Weights of a small transformer language model.
Architecture: RMSNorm before each block, rotary positions, no biases in attention or MLP, untied embeddings.
Each number is 128 + 24 x the weight over the matrix's rms, rounded and kept within 0 to 255. Layers, rows and columns count from 0. Numbers have three digits each.

# layer 2 MLP gate, 704x256, rms 0.0766, rows 262-295, columns 0-63
117118107136112138116106143103117123154156122135140102113125136131107110093137091155106100132126134126123120103109117117124109160155113122106116125162133143121126156118146136103108152113162125
132113112123088111102123088087180137138104126163145141134109148109155116167135131116208137120119158108126103109179163158129118109127110159191079123196123109140121107116142094184118123105116135
124106133138152095119119159151142166161164127112143165126128128158098108115124178111105160094138071129133119118157190092090123131158110088143111171145140070078168104123144098133129147096094102
167092132106114127124119150094143143131126132133139123127111117150129106129105121119121106122080148106137120145106183121123096113113128140111078099141140114114134130135099150121096108141127130
082125140136076119091160114103164100142129121134178139121105108138055115144105175157112140152122093121147133147086129139124112127100143137122106088191112139144155091112078133142149130084172057
132111137130133116104152144116131088102172126119137152155095130091132101104145121135138089150095112168130139138126138128145140178147100090133121127168164110130127111130127096128150105077111195
170111142155100119090143160141123132107151092135172149143145160117107079113138117135125108128096107136152189103175163146143094103113143145099130171187130115150116110110099141103104140126129153
133121122129111064084141062126147140111117092139151123128116134113116106132129118150106107159097119102124120112103157124123104145138153104125142108158122143126106112113175147127108110126157133
138170158135092124126121096104115096114116123128127134142115145130148086119111111132091144159166121109113135125117156144101128146126124128136122138147109123131143144149124132112147151093123109
113142128138080102108107127108039166193108125148157131146128105148141129097127112080112146130131111151144110135118126115124122126118108129121161135146131141119113114075113120163163113139091113
140097156153160113145124145086123118113123128124083131112111115159129140153133128132126127158125116132179118112112143100097098147142157151150097127124137117123143165117115131130118127115101132
091106065165157151121142137110100120119108085117136123119175137130145118142119163076184114096106164107117111116084118108160132107138077145137150157135158149119117105172129163176189143087173144
131118152140104175181162113156119092152191096125116147120134118161113140109134111117100149094159109099148107061123142118145143143119159092137153120098140132118110092142112137122155152112127108
099119151081154121164140150132147108122110143120104114131132157130115145140105134148149126107110107134147132151153127103115136091092171073177129120129144114136128128142119174129130119134092090
115112113136153116201144132149109156138092122148095131127103099158140171108147117121135110114149112138119126129176162149122146167131134102116119113116126096127125143140129162121136114149120126
085107132123142083150146159133143178190107209103127158103155175078109148149184127085157149110128135146204109123203130083130118147111099080123139106124121139118150131145138123121099142135161101
128132144125101101081146159115131141114117155084123141149123120145142103135153120150126107150147110142123136148118134098153104158141166150161098172120111077112160148059121163124121148129142084
165189050173093132139152185175113157197163117122159142066186174083062138117137141126116126097115180103133139126147149153099121081076064190099146096121128138137110085103129084145147120113121121
099127100132179090101117102084147140157147148115165171123139135121118173140136147129102122137168097098136100152099180087151127104172151141146148166123151107099127112112140125084131132087116133
147129123129158131120165137109112121107107117187141087128107122133112133131126155191106125107121118153168100155139120134164133114119073099137088105179145164136107134132106121138103131158117102
124125100173161103140134137170136173162076154112183130111165103126112142140144101132178101141145172110114142161095156133154144142170159107137157134117117126130156143105135130143124165162122141
122097121139128140133103098118145143104110132128133104095184092133155125139155156140147125125128137162128147155124107143120126140126135156086095123124160131127132132121160121146068127159129105
126140103101106108084118106117152113091162151180137164107131124139164130133103130190100101160145144120092108131117158129132130080092140079118157140173152125130124136117125114112099085109108124
107098123128138131111151160124150129149109148166142154138109117156107145111141172119121133158123164134097118119139154131119132142131155159190114105126159097098100116171159130117158096104079116
132154106162089098129103138182074131187179122138139142132115121216143104132132153144107121095087108126128152138173190108171174108164126153129108107114142148126143150105086119094144126131094137
149108098103110141094172136107149156114147174170121132115121106135128147098096123109144136122111134168163150125099162094112160124100105142195067164151122099117179154130083090106166100125098115
129136143146108164130173123136112151108174091154145124130122118181145088075112097090072107089122158119109117097112179140082118155143142109118126124122122099122130097106095105152091104135159073
151135150092085098128150160155094205152144143174127123097144150129101142140167118132138115117112104143122109149143131119154156140083121149128131147114120076129096133148133154118123103101120140
143145163145144119115169109121120093085098137160144140161090097180116137105160147141136086150172133105138160126144179114165102153101149131114120180145117077122170081152073099085128127125136117
110105164135094136138138132098136129126139091098115119132096144125104124106114134156111142149098115147146114141137116168150088112107132166158089124131162107081151146182117100147111113103123134
136100129128101139143118152111110160153128078108113156144124142106132160128130131137144106128101149092142144121121140095154086148104122091104152132102137136116173128117134136056101118128096145
162107113132148088125151164121143112147134143121138149111122098155143116112148144145136122146083133139104080135126129094140133118107159122147133100135113127111152146111138115096116108113127129
099075159110085090151115139144110162144141123105131120122163105174140146140153117081151114130100120173129119126155129170143136118133126095137132133132138163137165146088108138149143117093108156
108105100137110130085147136132112154152166114170133140109120091142130080117083127124144133077126121135070086129091185166140122150094127100085115068173113123145143116033100118128156123097087151
# layer 2 MLP up, 704x256, rms 0.0736, rows 262-294, columns 0-63
143132142135092135138143138160140137112109132143140155110121158136142144142136161115106099121129124142127151156093139152165121166070126120148114113104173113141107109140127120116135118144123117
150134156139147181124134173108123156154168115114074088146107116097146124131152111140167132107151125110117130130125104146107107173097158164107122116125145104166161136087127078109147137100127121
118091098148145141126096141154141096150116116140124130118118129138119089124137148098129129129098150110121101131115114121117138132144090065102174122147129137125184187115101121137093101149102152
120150108156132135121172134129129120127094118142131164095155140130116131115142136166137124116164097131146149110130075150133159156128152081130140117146117141133108148131149088110147116110139108
102130108189104125128145163147157084154123104116107108136099182089101150117096131078194082140116110119121100122134110172142135155117119150147158126163095127139150095125115069090132131083145100
121129154123067108131144125118117145159102110160130107117106119178100130130157143144114141127132099111122133079139096139139091124120146135093136127113123170129100143118172126135140112172137135
099145127145098135142137118121148129125111113091140141133086133106102119111142137141110155134143087175109142112125113164135081142157120136166116155143145125159097098124158151122148123118127124
162107113128137155146165078115162124086148179107100120122120130100131100101114126167128096153117091107155126149138138123100101159133125127151153094151111117067129130112114119102116113069136142
130130118098142146146098123169149153131138127139122107135130128148133165144159129115178107108105121148116143128144100089145128123131150102119153135086143094134135128114099132135104134186141137
101140100101138102118119081054115132145141122215184125136097111122134152126115127105140127084129138114119090153148171132138131143145115103086093137087139123094173155102140136100135161134113107
129123133137134136138144133107118097119110127157109070145134125155125100140173096120108165157115122171147153124099135147104068122142133096143120129144131121110129164138144114138153128096119095
156135131111121177143146060114140118094133088128139144128137130124105126144127133139153128111098156090093093133118126106080163149115159171130146121111161146121171155128164147120106158081139104
126136079054107122107145129163152129112134139131131187144140096108136098143126172122145114162120124138148107082106114069136107138113077100109176194150159089146113137086155126147128152073090154
159138133136127142140163124127127112150114122137131154104151137126161122121141113091108131133146140130135152138100111146114088167134098117143151149161149108171111101100136094125122107098125146
174148122137152166143159175089095152109119151150109128128145103173123108114132097108133165106139114170106130115090148133157083084147130122100161130125121135134133122118093112153100135114129099
143132147113156137118133111104134141136156102117148158142124093132132109120078134126089162132153121071158073110109190144189136127145159155142139142133093083124129106118117125111096132114106142
105148114100118186170165124170122142084104117137128126144152159142143105154132114087156162102145129153137154129118098153102131082107127140146134089140170110128124076116137107128116120170115117
145152125141119129088150156131168107106145125095108151089142121085111120104100135137122133181139082102146136094080125122107155122131123148124119158106175140123120074151122080096109122128137128
130096164100153144083125129130115157122144112126142153108138121112116136147154123134123156114167082127139101111132105108131100113144151135117108139129095164079154153122156131138147183169113187
094101138109136092148121142138101156131142155101098154136132127143127113100104172095104101127105158145116154130139148135104094161142115134114158123128164132153135101084151168099156109113110152
089137105125114101126108128146159124122130156145086113117122134140132132146130182104156192102121156134167096189134162092132155088103100117123089131168134148107115143168108133124112093109135122
143124138122137125144158169109099094119115116148146147154111116097119086161108126156090091147128151090130137159142166181080125106150119121189095095141150128114106132104155130087123153076132148
143126111097115190105152109124147114150124095131087126079141152122164147156128137121141126152125115118125099099116141139135113128134112126109114121183135120142133132130108135142125088127138110
161102095123124130126106114151096131114151197080095107128171134135098147144126135112142098069148121122140124094138123162093119098092103131104052108144144160136118119132105128141086156133168132
127145170112155108114127109094141121154161138120104142137129145159106133115122117134116126112108108075095145082137084112146127140073167153109145088115109121099129137104119155134146130136111154
112076094122130124111121108125120142130116144128122118155107112134118111142135169087140170131117131172138124117183132117155132077161116170155103147143131115170129140094133121161142165120123132
110145134114099116109121127156131109121121104129126106128121121129131132115132115163103124128149128110129115099106129132116122125170134073130160136137153139126152118121102111123105107096142141
148131152105105156142096145108150156147124153119118124122148128121136127100123121178134058143135106141161090096133152108137123107139154136127150119096122141127137148173135094098113093177097114
083117144171150151136153143110160156143152092116157114100137141124108099087145116113092074123119127101175172104115136148119145148105126149097126118116130118093107132134103114156142076081153139
122095096080125101120145135070090136139145167165164142164135095091119134132155090141131085122163158077102166093147147156123131144123148130132147124143109139133145147112119128103140116096152112
131117113120146158169179128137135142105138134183109123142156111100175135114114121096116085151125154147178089112095144119133105131144138128095105156146141087088119149163093135137093118156149113
095116125110114159143145139126082144128131129144140097111141154091108158138130110118140126085161114119132158115129133182167129163119097117099130146118150138157125154116158122143136112117105116
142115137160115152168153144140111114144106095135144152128114149169141115085106128103118149123151115126124106134147146164145135153113106094148123105079092153125147096150106131139120111109118097
# layer 2 MLP down (transposed), 704x256, rms 0.0684, rows 262-294, columns 0-63
115119075118131114129124137119109124141139106113159105031081140104127139109152109119141142129099128140090165123128165091116126109143106161139117154148099169155128120124156132121116141140167124
140129128117122143111141105113129148161111111110118119255089106107149121116156119123117151169090136106105103149178115115147132103118130101125119128134142152123196124137095079118131126092133099
098161138103112162117141132124072168094124148090146131164146111114136135112120114157111131176166201142126145145107091157166122122135096132112082133149166157135084097108141159164098087140117135
105101116138146113146141123147103159142128123137182161130146127141121150103123119118100142126129166097111128144087110103134140091117147118167122143138162137146111141140109123103137112155149162
155150171139124120129110137135083115136131151118142115255123153127152131134108142114132105112111149091130089120109128138110113115131129139126131141140143120150137121131139141088130125178120159
139127124139122132135118159152157167131124143135125090184118085179134154135139175157136112131098122125131157128101116081146113160112138138111138129151121121096067151069138116188140103090096138
171085150116115128140106127131123128112147114113113119251102123142148112183102118118104136150122141125158128134199116111135129129096136168102101113118101158114133131127116142132100129113109169
143180118141137102115104117119157125136128139115075157189127127125139146135176133134107116132159102141078144137132103092121098153091151133120189136141157148108117140140114125143089128123134158
096115088126128154138137156124104136121113143133133137136160146107096141130132142132134120113128113096143131109121145128116150133111114114146118099132139140131140118147107095150140097124120134
138121136127129134136175155160144114097164137130093094142102106108148104171133123133163163113125166133130166139095147131176146132132095138145155139121137097146154107110121141101138124102147162
133101126141133123135162125161139117119122139126096144140136116115141170135128125136124125143105095149126124142118138145138123117136128139131124134114127121118152118130069148153127083120133159
109159120104098111139157121142127153171157145159163146129139117153122134103102152167094135145151113118121173150139168143140133120154141104165116115190080091139178118143152085133114076173137123
120121137114136120154126143155139085123145145141123129188140068132123147157128162124158134122111074138149131092140155127130089112118173036137178116092163126138130107117124137091162152122123148
127116133111117121148166104131130126181141138139162162091117139113137108106112111103127122155135153129112125133084145166104135142178114131115162116137136116151095109110136146134121137078100179
098099161099094101082085115114179072139113123087108121045161125145140120132108187103129136103139140127173121154145165111139145162148121161124099103102130118156095119126150145114105117097127112
121131120122092106115081130142113123092136087137186077120096117121085115112095121124123145135108140108124197177112138124164128136160169156153060164141115143121117143121145128113144127158078135
188096128143115156073093102090145127118083096112105131155145124176151117118174110144115081129148132111131120135154180120106104190137103180155169117113093079131112145118118152108134123149103128
138110143132119087123096128122139133129116114139153106203100165098133138095126110118129084148118102114087100112122122117119121126120159146134177140107203116151163154134132094111127136146123153
112114126169096131124119112142139179145173141102171160225124114098095152137101156137129090153130114113110123138059160093159140120112108085160158101096160114109101140131108135136141123156089145
141124105126141125133113147133159138122166154117126124000126122139153140133157158081151098100160155150104124086132121115134093141131120130125163127116135114151145094065155172139149102123117109
164068110155118121124112090120151144149153132091156140171139115145111136142103108160152128140137136092114128138146089161132103183121140085127113127072156105125139168108110171125129145137135223
108096134120201171148126144128076117135110179154142129253145113092176104111099120166118110111114153144131133167128177109144131096098124131167141093150130139121112119124108110102152119151103153
126134110123091159095126117128129067114108149169134145067130104119167120119130123159094107123172086108104126110150161117141120117108148112147114139098109109111147127136175143129127078119137125
120123166159149114161122112111119076152147122144117127125102149141139105131128103090086149156149133117106143146094144135142127157152147146178097105110097120100111116181124094101201100132090142
127099148131085129163100133130137139181186089184132126186131141124134100130121141092131131118112154162164126151140172172122152136176137166188125162143165104154156136132135104118129151146138129
067095174148094110081131112174127092093143100097094132138131132105135078107134134133156142140118095094137123111113131139106151112104134142101168114148172137085132118122141144115122111159188123
118117128126105174146141133131121107125109157096136128232114146105129097121093129124135134091120136144138121158118113127100111165092081149169135139078111118155111133139139184150144157113152154
103114118107151125141113143164108095156123128161110094173122108104130113134135134136099118130119183162170137144166147139121186136142093183193139123148145090100099172123124105153110104123117074
169140153138119096147129113113108105138109110163119128112110134096145142142108134126139156101140118145121125167105119110143119103134126114157130102134163133156132096101142104085150139166151147
110117134160168125128106138104169110119123129106104129060136134121162141120122104118122092118076163142128139159147128119170109143112070194159122139134090127118128108136143118129135117126164168
130130161143110160137102137145127162092123150131117118162165131096125138134115143156182132111127117130166160115153111156128157125102117113129144162118137108121156108192158098123118117137117145
092130120121135140106104139128125133158129131087119123072115104144102082125100091136120182082158111133147127146091126121129154150108140150165092139149130148181128142130130116111136102137112138
152114128104116081141120127117132119136151130183148176173102099137106098112121185099142129156124086127114149123116149123139102132097091153156130106082163122110118130134121141113087091122138127